{
  "vocab_size": 8192,
  "activation": "squared_reglu",
  "parallel_block": false,
  "init_std_down": 0.0,
  "optimizer": "muon",
  "beta1": 0.9,
  "lr_head": 0.00575,
  "batch_tokens": 8192
}
Each number is 128 + 32 x the weight over its row's rms, rounded and kept within 0 to 255. Layers, rows and columns count from 0. Numbers have three digits each. The size before them is the row's rms in percent of the matrix's.

# layer 5 attention query, 192x128, rms 0.227, rows 37-63, columns 0-127
106:154127130177126105048086109141156226038156128096090173152080109127121167128157085127126176199126112155112143128205062151130150133152122080080118101114149093098137112113204128151099182127128196117160153107105106130129073139082135109102130094129115103126113104132097098141118079101144178109145092183083117110122126085143112143133123124114087155123151127163149097170085120138147148099169
093:101131122134133144154117140120097110115058104143077138126139140088117093167169126087144173103106095129141137109116136121183142098154142138173147121086082154163086117122135130093103159156165168180154140121137120116107117135097122140168109103141121150160190149176119157128232180195082147151151179182153143124123080152137138129172170178147147116222093142100107136053050153165111092111162
097:127132143119135123085135098086137099152107086124146126139103160143122212128113175136041142100163171117128106085176138063088121085111172093201170143098158106146124140171095108116123164082120107123074134146116122100123169124124103078160123104132124139168164084107154117181120064111131075131087063093138110190111090139095177214183116153148086104114109146174106090105128118122106109102107
112:155224124181081146117156096113133213051104162122129155154134130053144170119119141147151142169111153078141154126107119149080107156119129184147149114183093107132107105131119125074123099165135080143105171122177073143156170132106155138172112140134094144116120170161104192085119143097166139115101108166081152107158119117093113152110134099105179159114144187147130061110097107165084181102146
103:137131094182133167142146090123112133209110141081146157101077134193084076130114113153117213123143125136149154086156122109142129113155044112158145193086156152135051098118107115145168158099091116147110108153196159092173095106118126104121198134125102123119177139155127145158116098155103115095066171165080123079162097125092108123131167122114143146129156169154096096133087134148150095121194
100:165131170127200105160123064180129158057144178107128143191130112143142086154108079092097119111157128094142141185100122086109098141071148121092132118115138133225140090107089110140127118116133128097085162060094154045137062151135120161179144106089176113131115154100183133123151155114094149124177090076167128122097154139132143127103169084103171139121083142144154129113127102086155123096112
096:143149074106219129132122137128165082165140190052132137104135082092132160129129126154135205109149081095139117137124070126109070108110127120136108154172161118080098149175120166155128101159113087123142160189140104151142090071097134133129099161110102132164104117167139069149119177098073158171141144112114173120128111147157146096182099160154090141097045143105133094131146170123105074119187
103:058097187108107155109161090136122135127121112167120097127161104122096177145076085128193144124139114100146095154061144105099122136101136151112126152147129109145094153123160190114087129160130143198113071088133150159117155094165183141148091107137060078110153148131057174129116083076099159118168117138079131146105092121165128137141127088055113098067190114169148157133140169069149144080131
107:164126155116120129093127200118116084161187162157156148173123083165159092129085175143142121105163173129138149160142105124126084103175143181118082134150106169143108094144122086177119154094104111148137062177092195173132132104129141091112132153087084168137109166129128174097101173144128136140134107064166117151209134156184106104063124141145135165176124099120124080164099189179143079143136
101:110053129104112150089092196125147094079151151093129119106167138115149104138103164166107103155131123153145118083098189041160199142145130165079151134132129150157096159063054108163116141165106105121063102073114119131122117107067138081078075077138078095148124168159176162104158139131108133105103132081166120138090153092169129133161145127088121184158123142148129128138115106152189136128118
109:136179178096165087157165072118124181072091107109145140117109118144135130133176136087116168093168112200157133088123129170128162145094113110118109114173080146095127099087179173145133118135164128141096122122135123117147108085091100120136158161160125105113229107135125190148146075102078130188120122126123123110130143144062146176091129075206139116070180175103089189111114120135128136088153
099:120163168178129136099149136132140177048114092134121132119095133160073090151148124106091158130131170142131142119143075074138143156152077096166089157165195105142173110119128145121189155114107118090180147091093101165126149165180160105143124117119142170071183075114123109159113141131142197088172140143177124115085149141107142183175150170051090178112145125093131147140151071122130187126163
108:151176130175139137180073109162121172138101128130151130110082165130111118134159129111106138126139162162114135104126129164108114140064130109158125109094134119137138160060117173159075097148130105145167180066136109118174099153154087068118082101183157144089134051127074116150073068109099199148115066121079133118113148145159163191131093124136120149128100152102083036094101138144125184141121
104:089116128107133102183154149112151082166087119150123121172117101103203175162118121095110140100092137157113144229135132153158137117111161134117198134143119175105134189106134169128150174130125130112081138183122203156096068146142160175128115138114122157125139159160135169141196139134098152150124159079096109079138153150237082125135121130131117144093145149082163106108083082134131154131068
105:060125104088126091121090165115121197196138098093187093148091119140212089134108100157146139090143105162135150192142072066169101116150116149101117140107077080124159121053174117063145112154160178111127069192138211124152107135157109151125167108144153102136132117141166125098154151122129139145156076138119164148135132141105151089123113121170094129156157121178155117135093159150170132147153
108:100135124127142102096123196107145129111208113106132133130150135104087113072068104127127156110122098104089066149133115099089124150151152157135083110165109085111149137164100102118139077152145137170089125130101114120198196120122127104130139057132129110097112096073161141150116104112113096065114142107085090109179067174098092036109117105134072158075172149119091133121122106107123066169186
095:113071081219165148135094122138110103095134130096119173111153118160138120163128188199128092186138096146076123071160122159105118162115160128127098112166146140124151154153099115144124122129073128102126054152126175131156096183086123145126109115131165072123164140142181174116086093148093127098048099117092110165089157148102098160117149062063096144145112110090160160105117146103110103065124
110:132107161162129113112150175123122098193184169085127181139153136035142081152072192128139132158091166132126086071093106141134122148070115111083088154121102119148173113130109137108104113145125135174090138185149201157071113160151170059067101150140117088122125133127117123178158117099128131136171109126098137166162138097175115060133202136101107158105145136124125091099070140103126095122127
104:153107095152093174149166069098122132167080172154140127127124113204108103137085173124141172173105147099093196143083128106126098116127118078103143122134132152106135172093129136122107151120105077140146125006199173153101109153136088119158076084138171104119149138114147156101088144129121108124146154106120126117069121134137147147126127073116155127075124135120149108108227111120130072070183
093:128169056113134107144132092145184190096105093156104139089129115118160137097165140092154059111096156103112118105142116122169139144095105068122095129116067119132166108148088049111121079128193133125111117127109090091117132133120105145112119165075181092146144102171107117136102090106140085156122200146089097141165143155086153129191161114051118114193141139126114147202109135074067130152141
099:081098149102108160090097158134139084092135170083088170126088149121074123153065149123100097107117150077158136055125170111138155112149132125114162100134108120131180176161104134200125165139109126113106174154158189128125159150145132086095139144178133151179134132111160149129231109117149149146120154115082114138123066171124118084189082117138092068186117102153140169127150124109113106090056
097:119141159148146195165148131159162091163094126103109143160136113157123132157103046126135159137114145120094161107116097086101161091160122124094183131100123107154128081146118124152163130112091087092104092142136152158103096054156162139151108143153099121080112143118145118083143088118134075169095150073177036077073086051166125101114121154094161107105062093160136140156114076090090182124119
104:084097139167125125095121160123115093164087092143152157180089121204085143162103139156193156124182126129156099120124112119178181136106140100069112120182138159166092114108126099088079139065092108130137095116150149154075199122132127128120128139092149107089106111197133129084104159103121140125081156135085166160164118158138108058192092166139089188082131122156156097175096100135130125178104
108:142208107223129119167080120105147187066101179144132164116125118097151081148170169124113135154076167154111111064111152132102147114082117131096089189128090140122094085128159127150133099141177093119093136104119124155103128138111117126203155153152138122099174132084161154160095119144108188078171108169120136149087153129073154161096068164177112133139143108166076114105166098162128147121154
092:146069091080096152134145137112136147163084065137084105126081146118132108170096154156149169135120117134123105200102194127090100150156103152133085078074169120099200100184187097101128148116108142167140092067115194124133174140120161106139111103160126097097146159162133110098156091101175086094073147110155157159089144083166171137131128152135113094061108119165118124097161172154072130130119
096:105163065190135205108131095143128142153051119114099124216098085168101094152140129142116114120174130093077148159138147087151091135131127135175151092135125131125135089128175148095153123130081111110158150083051132180136160056114140087129136116103097124138160081172148108128105119162129121100127112131139135081106137126118060173088086097099133089235117079137107086123110128124111116096100
103:106125089157168109172091177134128109175157081108121101087142107197143079130088142114106135141156136093139103136135141135100080152117073170084096091087155146145092124154135096170087096122067156145145105191127089106137142101142135122087170147132133146165206106092168172172116163121156098124091167096137134132067150070117132042187104126126190129057148095125091110097137121135117078133101
# layer 5 attention key, 192x128, rms 0.232, rows 37-63, columns 0-127
103:118154075149078140123046134122152210105134137140140145177081119085124152112160107162134086143140114131162132094178114094102197106115142106132109159136153156138132170041186153079109143096117121138101103105172121198121114129111171145107116153099143147127092101127137126075074122158080189080178097135115155136130111078135077216157091150120097133169150135088155120138153134124180127117079
092:126123021106196212120197138122154132102141075118075105121159182092130134104087132142122135159123109147113098112169095112142168144136095064143062090128123093119160107128152151158118109111089166082124140159139150140140130131090076147119159164114126124190101168115083095122138128098142130081132114126110086146099104172104141165215119102178121155186117116126133118174180060105133155112116
107:121099152091197085148106189130115078206085152145102150132134129182136104192166112106103114136161119157100145103165188144162094086153186121108169171166061163139086095175057140150030112140152149136085107153128140103146141124156108182103126130170143132107109120125107141175151137155121081152126138148153128119163091081125088189191147175147153106110148119167136125111138126156099145148106
119:095255125112099110143105141153183182100124174079092117165136137127096161106121072126133107123123083154093170090129117133099120158152161191155061115144133087180127128088134097121085104092161069166120167134090093136130143138170126111127101157106096140115105081141124155137136104155121116151150156174187109168140138146107106102069161083132152101079181143113094166121150067177096135161158
099:026101151154148163113110136120112112137143107126140103154126134051085193117136148141162174058132134195083082119131090085108114117128102134117071154124177124109156111127171155127125180131188153166148060176115087135152141140091153121061150118122122125101088153192110126111081148135105115092147100121162136080150133109173096068171185144136121155205113146092151100141106134151157158150133
111:065116173176129164157143135112145124054160174162164091135127107118183085109148116110109111174125151076129127109137137169143165152091104127125170083086094126157119154156129156118133000137127101150122098094096120117150103094160079166132197135132129105120171131066103087131154125156170111117104151134117186139090077167100129089116117121109127149096100133092089188103083104100168112078118
103:110105155075212127128180160090114141129126173157157118131144099114098163149075101095141142081123169133138125167170133125171133182160114102082111215148139118088142146137095088148132148179160109147171141229140094075120142129080131117080104144167135138085161151150115139197146143131113110171161135062097096105137086097178153095117126164131149106093120143128153084099136120099117120168203
090:147087171156155158144146095129065135172181135054105184164129144103098121149154106152145069121106101124140115098108065129040173076123137116148115129123177159138116136131077146092148051120122150149111178111140136159140146164121154090147145089128169146077056135136165077093153142128164054134117081147110095195161153156128128101083134101149169150062135156114117148163119144122158103133092
089:115149075051117160168128179155111108169119077099127136142134158077078194153124148146141224155180168131164067119150141090105138129139190186158141109089131050108132166120137112116163119157183129131143124140078111097152164189143180098156115182172093166119137157104182126120163127152136128130072112122139152077155089118128117133187097119157070112132157140107146166145139143102121136140132
106:048029128138095108075104088080146169194139166141132128082164131133133131135122138185140157108165146120155149083134120063100146122142087138112140129154121100132095088112155070157106055103111090149074122182164090163146084146107119124088091135106128088115120159094116126076068172141133136065109126168138156169140099174147101170116142119105118117128137114099154139130082092132147212124160
105:168174208183172106147125157073148157089175099128110148170152113163112168171101127191047115104085111133073054150080114114098162118119147113123119101153100120151102140187092202126063088091136131121109108144107128087111073124121127136150096153105147103140113135098180122201163148137136136158167138127152133096083147194165140160097118080133136096096130131120130154114110077152103169119116
098:120172190144061147085116097108141116110124127098148115150157141150128155105203090117123162168161156118161135059156158073108169196134150152171149151174139114085115123103181178122159224143135089127110124115114211167135093128141122105056077106124155114156048131126166138130155106111124142131091116152128074107151168084131097137132107180128103084141116094127122158138150069134164111127103
105:155175116216137116149157053086155171195075123132147117089150180114149072183107230141121119096165144160138129139115134084103124064112120130108135087130148127108141068123196112145103065084149131162126141129133103104100119106092103126127118120151100133149161137125159160148035119124156163110159070134117130136134112122107153175146125055175150098084155156112120098098143127112146154117164
100:149171204178175103125115176094133104131073078097188145173111128143112173140182135066126156099124152141114128106180100173126134079135127139117137140130126111099180141122101143089147138141131121186123115174136116122111164157151138153141055103146154085174135152176150119179188129123125164153112100133085149139156176199157061120171073136171104094107172131102083151107082156112077140089095
107:162127052107106099128063121143153107101206125187153080208130105131174078109191082157141052118098183147098125130112176127123161180132118100126113132183091132156094065143136101122084093086163084111108115061091126116095111063112131125122111130193133099141157147162102128107110113147103140103161141146086091114122144127137078167155103120211122132125134136107116126117146131142097077130127
112:044179161133160111123188142167113080108185168131049093135154111090106097081115108097145099071115083147084108120117100110121126136136118160140120131171105157114154099108086126130111114120165083173099090115136173088191162149133087152118134138104101105111058132115142141153162106118123101151089121128082124134122126102163129008051125104110168146091144117100124168152127121108093127122198
087:141085161174079129088084128127063127152144180132092059110136114134112156138133073115073148095146131154150146145159077167117152118085095109138185092121148103090079128110109152125203110064151151129178107089110110099105152141133132122093097125120194090129161140109180111195153152096099110114190077132139123177152114182107077173125172170106142136188129104133126177139137197110125113112154
106:104120142152084135090079104090158146101168150106165136093161058122094123111141140090118198132099096140113151162127133177157075156141151129111097073197167124127131151124108204133136125147175180170047087149162106102135135133101118104090129122106091139039149139085185135125119116103171164142100116082147116142179101156123154094125117123149081135133104171127104190090158168159151165145192
091:115140180074118158095194124146071129143090165141188060088161076125102163173185075183166129160077098163136122135091098108069130169128117141164083148127163113143114122179026162163131203126135135109097086120120105102126113164148113094071169109111108109115147137193091078154116170120118133105120132140126163123160187112142145140099141122104134117128118165128090166167106155115140144149129
084:111050108137119100155076159095132116077146166179114085138115133129130156108128048141128100119124075115120114096183126179185147127099145140128108128035047153156111147149152094141134190119122116106123106120110071076178159128137124148143182155109112093147159129136116142101112102196124084158067092122117074109133123151113157055136108191113175149118159105088185158105110146121108107137099
101:177113141106106143153110140141091091143170158180144138148106135106144219116197115128126125126162094102151097110180151167178065123101126103146084106118132135101087164176127144125122130107175160128142053159088172122112141140106070122116177150149129152096148127146135122112154161124155150239110130123087099100165060116183156138200116181153164114184134121144139109131156164138067113100101
091:178140075111165157093186075104130153147108122106042103158123120165129195182117142106104137193105127057118121135131117143156178145146151128143105149173141108140078074148099116124125052151126111074133119048117136109188070141129123123128111125119165143186128131180133150177073104115103138158147121183197181136076149096109155165092163124108122145134113104116101153152143087126131166097136
103:102055178141115174165116106118140134102146073151125149177116198138165074160109176179124143187165084176136107108124089136135141131135124099051080113141130140164138147087100144103164154113109105134117097166133085115118155139136155127135080135151116081136142147144113169107115105131172190137130121112152128153199172255168097176109101156146094162146115142128122122130116097148168176115117
108:181162120166044117121087127117133160098148133146109118096073155084100137099119113140098077162084150164152118084083181141103146149133142193133145072222143130109116080113121184124125078104214150118109152095120103160107099136135093174134126114146150127160111110093110147148146104045100173139122108091092166109164138181106115153126166115170115112042172119142164166113120103122128161148136
105:115155126141133157134152113122109138162007081185122117114154169141122099126127127158069092163086110156090115101119071113089160131108171137162170144116153140140138126127132141173082188110112159088162100094194108111162132148138170153162056093142192133112154112129154147139155145113182127067066151114165120116096148157060154169161129069093176127149162127114126115130191133121092116141163
110:092130121121117138214141129142158152097095087138107116177123139166152138137164106118148149108140196096137098112195136102135130132138086135169126115116142105168106125082174117116187119065106139119226166074103187126149139162141110103126123129091148178172119133114129134093074110167137125080072117126113114115111085128081145233176135164121063131176113130170136133162168138138145157062139
113:201130080109186139149178143101069162112126161091125143088160105152164169107061129097143155120099127053148139115074137135133088118105160151075114122119088109132099169144171058178148127147111147095110120120175091090093126100100128105148121115097145134096176170145133151139124186153107072159097107089137150145141071129140129032123085096114103099138162172114136120070160126124053105145139
# layer 5 attention value, 192x128, rms 0.196, rows 0-27, columns 0-127
096:134118105141090177109143129111074173119070155166176103125149142164180138147094140102162139126101152110152162118030083188139113081139119097138149125126058117078134095147143092144108114123150114204087136158150176128184076171101125116134109155086110143075151107136112105118106086137117168136129135119108123073111177080150141142213116169164172128123153123141088073178074125131159103081110
087:155124124142115192095122134162134127155126047106098125103087142154142137124109122150149116132141069183154148130098128189117105191120145139150109177092113130141127131165152168127095046097181129120171176212084162133126082163097110108162131137118137073178092144134084186149076121139045168151084159129132107165144102132122120145159071105135142161177085159180116172145101141129122123164175
084:141083183092164132192122147182168083147119190113155108172060163091138132160175081113124201149109133144133094116110185134099056171133121136044083100153108139099083101122145131121076160130144161138126152063101096151147152151147158114158135124101148157039123129125130096128146139128099163168103171092103119161132157092157123129145161152162123216120159155150135130161121120165097155126121
089:137170066242134111129106137142076135108127136138212180126125121123131160176141140149124112123187148080144116139150057172084187150097125137063123141128158108108160083123123090111079098142178166121161150136091094135122176108123138129152141096136138135173180132103124089121113167131139091121079132074164091056143129145076139101086108113158095150129113168193164113110114172111091140151123
096:152120154062086117162119143083098151077122158089113135164201123112123110137121097140071143131154137145217129121156112181157124159081102170163095141121113133088160141122100125146101099168153104115178099088147135196106161085138108145161127067079122087107189133177195181158121175111082126135131143197116161096144137152165170167122153079118186140165154122141108109131115127153183097152108
095:145174084131093160083110151141064125122167194112055100141146152139095129150150117117156182132103120128129188110128085129126116107119067167121180211129170123126133117189132185083160152087118104091205112124130077105052170089119121111122097104122151106169155151135111129147081104125166128112138116154190109124108136124077140094162104134171076145124126160103164155142154154135168182073157
096:105106100162159098104135134152173134142145134122155116086170088137147198062131154104158147123124101110166157142155109138116102151149090106126163169101074143121117071116145166117163101081138159105161089134094075143127131175167132170119116134185077077087102136117137185129090078135165181202151170143151144127070115119189189164187161192147134133092070131162120135144123180159096111156115
097:095126053120142131163142105175085123105102092097139098124122187104168066066131063107086126173117175172135138194149053100092174073111160125103102114139137162167074193094102144107099145126163172103102115170103118125119137144101100142132117141161142112137147106131097198135163114094130079135104127068083115176137076086083171139109157132111116154145122163060119125117097104120107128086110
088:090110099191130123121116119155114116249082147083169102131171141145091142136164149107171099123105135131125043103148171099114120130198136111112155109115172104169126165076127132146166125174103193149115114109120136128097123110174126134143210128072163094173109158170165144120104136209104144161167093129133136115136106098120152072140092119158072098090144182117116077115123112108132103138151
087:195143130085094152116137114073086140150137189121154131099138136113093170096154165131066116078120107119173171151116089106112154145067161122128081146122148178128106137078085134141117112110152104093151174075135143093161135109133127154126133160102231083126076101082144099091138119201102142188135100077099069147091152116160105121122144101172131149145106087145137088170159150099153086082082
089:144137135116097137103163129159083142141180150196115129100099179132129118121093097178173193143161142104119120090155149154131147149118120140140151157107080199126100064117040179145152110141132141117109133087118126156138122110214155125138143214084109191136176109156081129114091105139108125129097119071049172164163133114114147112143093170110124156068136118168116143128118137137121183172181
098:137093076125177071135060114166169116111122161104138131119104119160071123132105118127082157158102086124162155157130126100132096184132141191124156105047128114114145146117133155189080161148130141104131163145128171094155153129144114081090115087104092089183116149113118135079110084157159124111144056209140141114126134187078092091105109146165142087140160067145093085140093165191163144155143
086:132171150088110171083134083068144143097113129145178157153108169159086166127122153152125114136097173122173067150111153105155153129117051159068136117166133153155120166163170137155131162177115086113187125099131140132126106154139168171158173067183084083105113127117138088136145035152144137155074140150133081125121146154095054127117139140127144135125089172064110123161085092124097088172143
086:103148146122119163106081133055106114158122194118149215143164164145118052138118113144156066164122118092135108114083149108134123124142124130107119150167118085141116129104091145161161144089137169173107164134119072058068092155171110146083099104182131116189134110156167131145108122178096193121065112153094169091115123099088105096097089090134095093140123119158093146135180121089106084097089
091:177111036164131089099131135115164124150095179142108125170110144162148123154123077085118161113154101188128108132101096145162165103143151130145134107129072095116144147092100066120138143079125126139101128117150116182132091083158092077156211145145090125155124149129136104157107139083156198132070152075183083144145122175180126104111068169155127124107088133093103123060174135135188161148122
094:138127078137115134158107163160146124135094102127139120135116142129108093128101184118186113108137086090121129143223060133150086094103131124121168086177114135079103083118143134107091115126145075115134091125064137155050097138116103072137126120146161130120122072142062132142172156148108182091076178163086128105133138133067068098090155099075160149085089097076154098119123095172121157110081
092:127125182139128147164085108200155043091133149194166114161128134113133169168154123092168119160137091186130127119106075053105141107153095108114141106103113173176174092163136126142146109169139124137081156121104116098152154109095114095111134095090115131139196152120121139089152087108095094127087200158136063113113085095207161132116100140099070133137136068111131093079140171119113101111153
094:108163131110146167153154080087187108103128109152103134124149075109155137104147159098119090121142160131176101106133167092150133099045160128115156103120159156079079131075138123140076109178101128216131090137157077167127158157107148144083110105119109081136181138100146155127160091164134122148110055134143140093185220100156114073129128100141103096107113077156155126174156088116084097177119
094:108146128092159110107182156164130166083126170108056070137101115101199163101157140146111158111122151166142128132099160081128135113129146074094172141137191091110098126130144120108117094156144138130120078136172143096158105127155159099133104142214132151118185170075159144119081151073099098124085112220071154121167096056132122107138104101132122109179094144118072136156122131154072114092107
086:139094110093118114149136119067117188114161132095123118126172150148154188162116125135123160126066132189146118135131062107239085128152120197133160098103131171153166123112174132129139105171158130090136113122119091084130181167072128136114150062100143151161113108175163076090092121098133148176111174093135120088181119106082144111183125155079122118085090100121115163158141131084117155092091
086:116067104158157079111123128069152121125124121124127136185176133109109154122107143100154169167122144137115168132077103140164077097097113152232151153100177099131101146132070157092067076149131162073128133138118131089096114089142118106117085142137129067106124166144094096109152086205111118148106115143089146117140107108187162092121108098126192118141141074176167075150133099095109160195092
086:183145160096180034137112134171149113175117136120123098149126044134192069159166117151145135136110160172139125145144082089090141095157115201158130131143096132176145194130162140101144163160137127179145096098187142108110115057120121168107143168131161118139112085105140059143115113131164139147173104115078144079148143110103103104113186140119121143106141116131174124161053143126109191119145
085:150089125097060153144151157068132115119058139126041164151141135149155164097122114089111112110149168111105152148130175111072141115132162138091148100124194115118128090128124139159116075135102159119113152126124125175116136115126064061107112159138090115121129105151104148094122228139165071140170168151090160096123122147110125146161151134181176204114097124149054167111108129072116082125087
098:094215095120103119126154060112151116146113044103150150188150117183159175148156121150107120101161163122158124130127112108145052109138130177068084131116145132091126097183129118136132123101110169126120080149168130111116104161175152151119141106133114162083111067137112183143119135141054085167152127200101138155151159149121155107073148174141106146080093080123190160102155158154163147129168
091:112144186081138128089154134162106151140132119161125165136149168069131187141144132105143119093135146102145208144152144065196106140126182144112172173109137122209130124128168136158162093163136117173147099119113147170191093143123067118155159090129108133173130076133133164121178094182155162065110137090112152091150120111134135149076115123142144187118185175168183169066135147119114153109103
095:156120137126143094147120166151105113148114165092102183106085102143125121130118154112187118144159171113121152100093194115130131149124152132110114128102077116097083180087125161114150134121145167078123131120111143126217131172109117102182063109105120022150103139139168152143118114094111128131085165186129142124103107134153137121182144123126097186106160098031117170140205146067150120194112
094:140116155154099094133075175181143155116195112190118115140155099062082058121145139130123126096120115145140130155144111161103138113183180116123113120111103176118120117075169130127105160126137122091147117095181184129138147110106134172091107080090081107160119117139118141146120109162160099200103129115116154162097119094089105106177156113164081133133130060154152175132185055137074083108215
089:155137064163164189079144127109118101145193175133175140084108138090154166148075157093059099111064138102122112161145162142174129176146066140112114143155198154161112139091132140053071126168099121087115121144141114182188149128134108129110098144107114146136141131100120156122127108133121109127123193128054106089090162125134129135160106082080148076150154137131180143132119185196133119111105
# layer 5 attention output (transposed), 192x128, rms 0.12, rows 0-26, columns 0-127
093:178108076127114099109119091134152116061142119100080168118170115096178081123097125179162103139137113146164163143153076113086111151182121133159116088095121158164116199130124131156118170071129107074074131159198122136143132132092150120164111193115120108181082180178127084187116168155168132120165088124142134137098123126128172106124119112087103141135147080035149061103170134129099121126118
088:034144127100065136137184087093176159134123156102093117113119117123145101133062113190088103078100160063078124181116119092139112151103144129151108059094099135125192111170062061167144164136144136130075147158171109075155128153141111105151131123173156184158134097153177135129140147173130168119134106126130121091118120100175128075095126148143126099117125156132161147132168144064172147119096
098:167076126149166198129137153150131143093057104118114101119208167138183139148117151152132122075144134124121171119071123119081136098124140148192140114101098092094108155171163146127173122119130140086171135071178142134159132079150168122040141131125149085143143133163135101173179185082157130104126155121153089164208145145164133161113165147110126143130158102099092145138142125075210134163122
083:171142107143128144109131135147115165119072128041101119157179106137088124095121090103172078128157153041108102134115086110175155098153139117144111133153125124154138126114139155158135148110124042107153100081109108127099118157149178193150106134126166121101168139133085125117159139107067110125165124100121097147083120103107174084095096127080158178138135167126139190130132061078194189197093
092:141087149114097124102184134156076116184145088151171175145092095107121173170131094123117139133094112149115106120121146185100112115116146062083147114138083194111110148210179081069136167129144150174168142100177151065129121133135150160143109137141231140172131135143146062146139211090085151157130144164135097081135113158092158097149120103135092110158130109147170165115109112118100133127132
094:100148188088146085147085121072158105168125119099131149125114144134100117142153156103105161122092109148056141202204130166168139166139101174091091173141086129139148135082144140101129122131160117127149141106118148139140133187105126140193119113171065133134174108146109130168158135124158173189107065090122120112102169130076102153102094109098111152190113111153199181100157141083093084192144
090:100126138151134133118153078116113104152125129130114100164154116189117118074112120139126107128110063141042111161083148132180138128128152111122049096159136167168105096092149119104100168148126053118148130184107178158156161109138088116128159176132122103137147155148097106116202143085177108111170120139200171088103164104084159145075197129180134083156169120134089128106173137148071091127092
092:094161181191133148175124155106130088073091121122069115103111140074189109111100157128134125189131162084168109099173151168164168122130142112103130160158157114157129096132080151122119092123121171126132095206174175155102170069166078111150100059124118130115153155134102089159124134080165136135165147080175113122067107183135150202134148137125125095150114154163166168144145095098173151110150
089:089111136141149132149094047214187152100137140144123141134107119141116159110108112106155087082103114170142131130123136158137111113112138132127135147140131138133079056174122175178115091132153144040124145143114174140086145147041116123126122160098084073110108086160109140072158090140090128111194159110116095078158028145077152111084106121140187116115110124150082154157152164146096128133127
087:144124113030081119095133191153140121173145104125076124138124171147102161148123144159121135076171080144151098153069170127133112170109084087116067112079104090171130115074111130091141154186169088092075138084113136079082130076126140070132140086083140097131100171161092131131090147118114146096121109139170122159133085138089086118149097144117112145186094138120133136114169121097177151101056
095:119134154098120143137142094176106129144151146114091120105105189180174151170073113086165185112140096114195178148182089086160099151126187126125140076128148185103085159119153129103161125129098129100132131079058100110121136146146161123112109089087135199111172076133118119122160136148151115169130115116100115128111183102167121157151193125169123120209186115102162154220140104127134103116136
091:112107110114131162176141090089111171165138123127131146131137098109052106141045106117159144153162169159124166133053116130109124096155170185118162147141136131167163126169155094144124193148140195117127126117159100099124107103193106141187123150111055134133087162123108157148119101161124158105162154098123105128135161078096165133112167142132081187138043135116060128121118196151072135168109
092:124123104126154139148186095119137147096178148114104099161165156119117056118145080129044161077146111118087039105135151137132108116130111141149152171114085116108126150171179120169144086087117121139155103140124128117125165105099129105124143164070166116093171163147135110144127146143134158163054093092123158088127099161139076134073116088122105184139050189134117090084137201081174092123149
091:116108106079119108152145152153094138127145133059090141160112151127083193125136105088093148128150167118126164169159132166204129114146092148110084080155133078138148108116052126143111109135092156059149125170108134114157130170116146065096116123067150106178137142170158139143083075153063092158181129140125045119157144140088127115126101098092132132155056095070089136139139105114074098116162
091:181149142139136229110211128141109089094143141098142130166084150139080167075128134175115086074130076133200137155146154133085128130143150174136157089137146186111121126136151108100107135067163109104127085143128153173123147189110137189132140174094020143121139122113141084159122120169151127098159141099089133117090109103108117117143129174108130123091116109173125132077088084102123089092126
094:059169115136152141157064211127096135094136145169158125119104081145169110135064123121100159151143136148129122152098116196107165130093077125202164151120136132142174126100133131143136146152151097076151078163175117160120061132153149133096135139106118145088174101150146115159091129084170117150159182087093111094118174078163185098111075095162153058147134175100177170089121139129112120116140
093:117172140139185206126090121086097116112113163126186131105092107156118120134078152159086178092131146129128085078120176106110077145146140104100138070101133133099145141080073146181097109082077110139158136100133198116105057115106141141163130146139151139125155194127129150143156107164093124078134156184110139209138106147137172173098187090140128107157133136181137137115144092141093191142078
094:085143110128090117123137130217094089149123147126098086085092063155117092118184147101145151116173119084126074157144129127114084122141116123144131179071070099142161123116078163041112096108091165158121147157178108128133128122098157149161190067074119165061082119163134110122128134112083115116104114155182114115105119131100197168107137106100111127172139098096078087136145131162093180109113
092:164080126170111055179160115086147090107121137125097125121086213110131090133112114099075138150084105112138048133092101109143187116160144163151132111072119119131124109175060104124147102102191153161151131077194138136114101133106144198141107130187142086085097099146114126151112108090112150146173130117189152161124136090165076113113156071097152104191128116141102120138149190129123144125152
086:168105170168089154102131111116142164130122077158083102155020180101085114117114152140137133131092092095112125148135166067174117137115081140124147141127113169142101166083144135065104110131087131076141128130163147141114101112122123071157103181154142081172140141185093181128067130139121174183094058157083118123112164168167166163142090099121132135122095183109107120083071102144148121086129
088:059126102122121189118118111090152202141152129120100132121113098119181150149143129178168109153069131174145112145090181190140107164135096071109107091112124138101095057135100118109142136121163177190128130069125110182095107136135080149137109053112147143172115137150146109101119154126119096103138107144085126121104125094139119142124183070099073143132099094050095156099051181116080104134143
083:129054101133119188144103180093101093062118073179071144130143119078116145100153145088113111119093113186119139158189089157164135079105138109139159140125135135090109079135175195148089158098147152075132184101127120145134107091106112136134131130110127137094075173122109147103149130128193188096105109084189165114139121108167148100208109165124150161118072126153116110136145065179117143119116
096:081140127131178126149116126125167128141180136144137147155103084090185097084057125144175148137119112139110104145123105142166110224133141113146097144184136091199142149117136110062155128063109180148110116088126059056079155102112162129128121171194171063154140149166114129116127142088111098071172145161124087125142107149120079125166072121125139110106158100144105126167066148141132111133158
102:100165151147158102116077104130146126029145090167099106161136162151176098105109147157127176145106112140152125103067159123112114120133193159138100144097123153129096111126182117033136131088129134190159080168088147124163143136146138165192120131118164163130124121126133065090086116146137112162061128123129116167161109142141163051163117162097183156194146145105071128155191098128131130152119
095:114198095126086151186086127131155087162085092109126089076128108163121119122090140143064145137106173073166133118096149145114147129144140100052142162113119131130101165138091120140130139053094110072095103009121132154096150129125103084103128179115154141160123090174125094111167106157117111111129175054164136105140147128069150147206098116081144131102145144142132115156117109163104106175130
092:151074097100056101081194098151119230095098137104130139120156154118116162147122100159104125146154122124160134098135139098178147177186109120190105116197097069096171157148137145074111204141120156136113173105173155144113155148142110138147103160138147128118142110168135113125149088137132084085129121118173081184148086112148109135147153114124142115162148149189174102074115169120133043115114
096:153087171105125120148128173198089156153084196176158136108113130128130129172142127122115132105156150142104192134069096088132159112166155128115080132101113104078083049117210180086118097094155105129078132047087146084136088145128096123161134110139145109137157145153149181117161142088143143137130155095114095148055129163168162112157108086166123133106118122176140065084183130129096134125124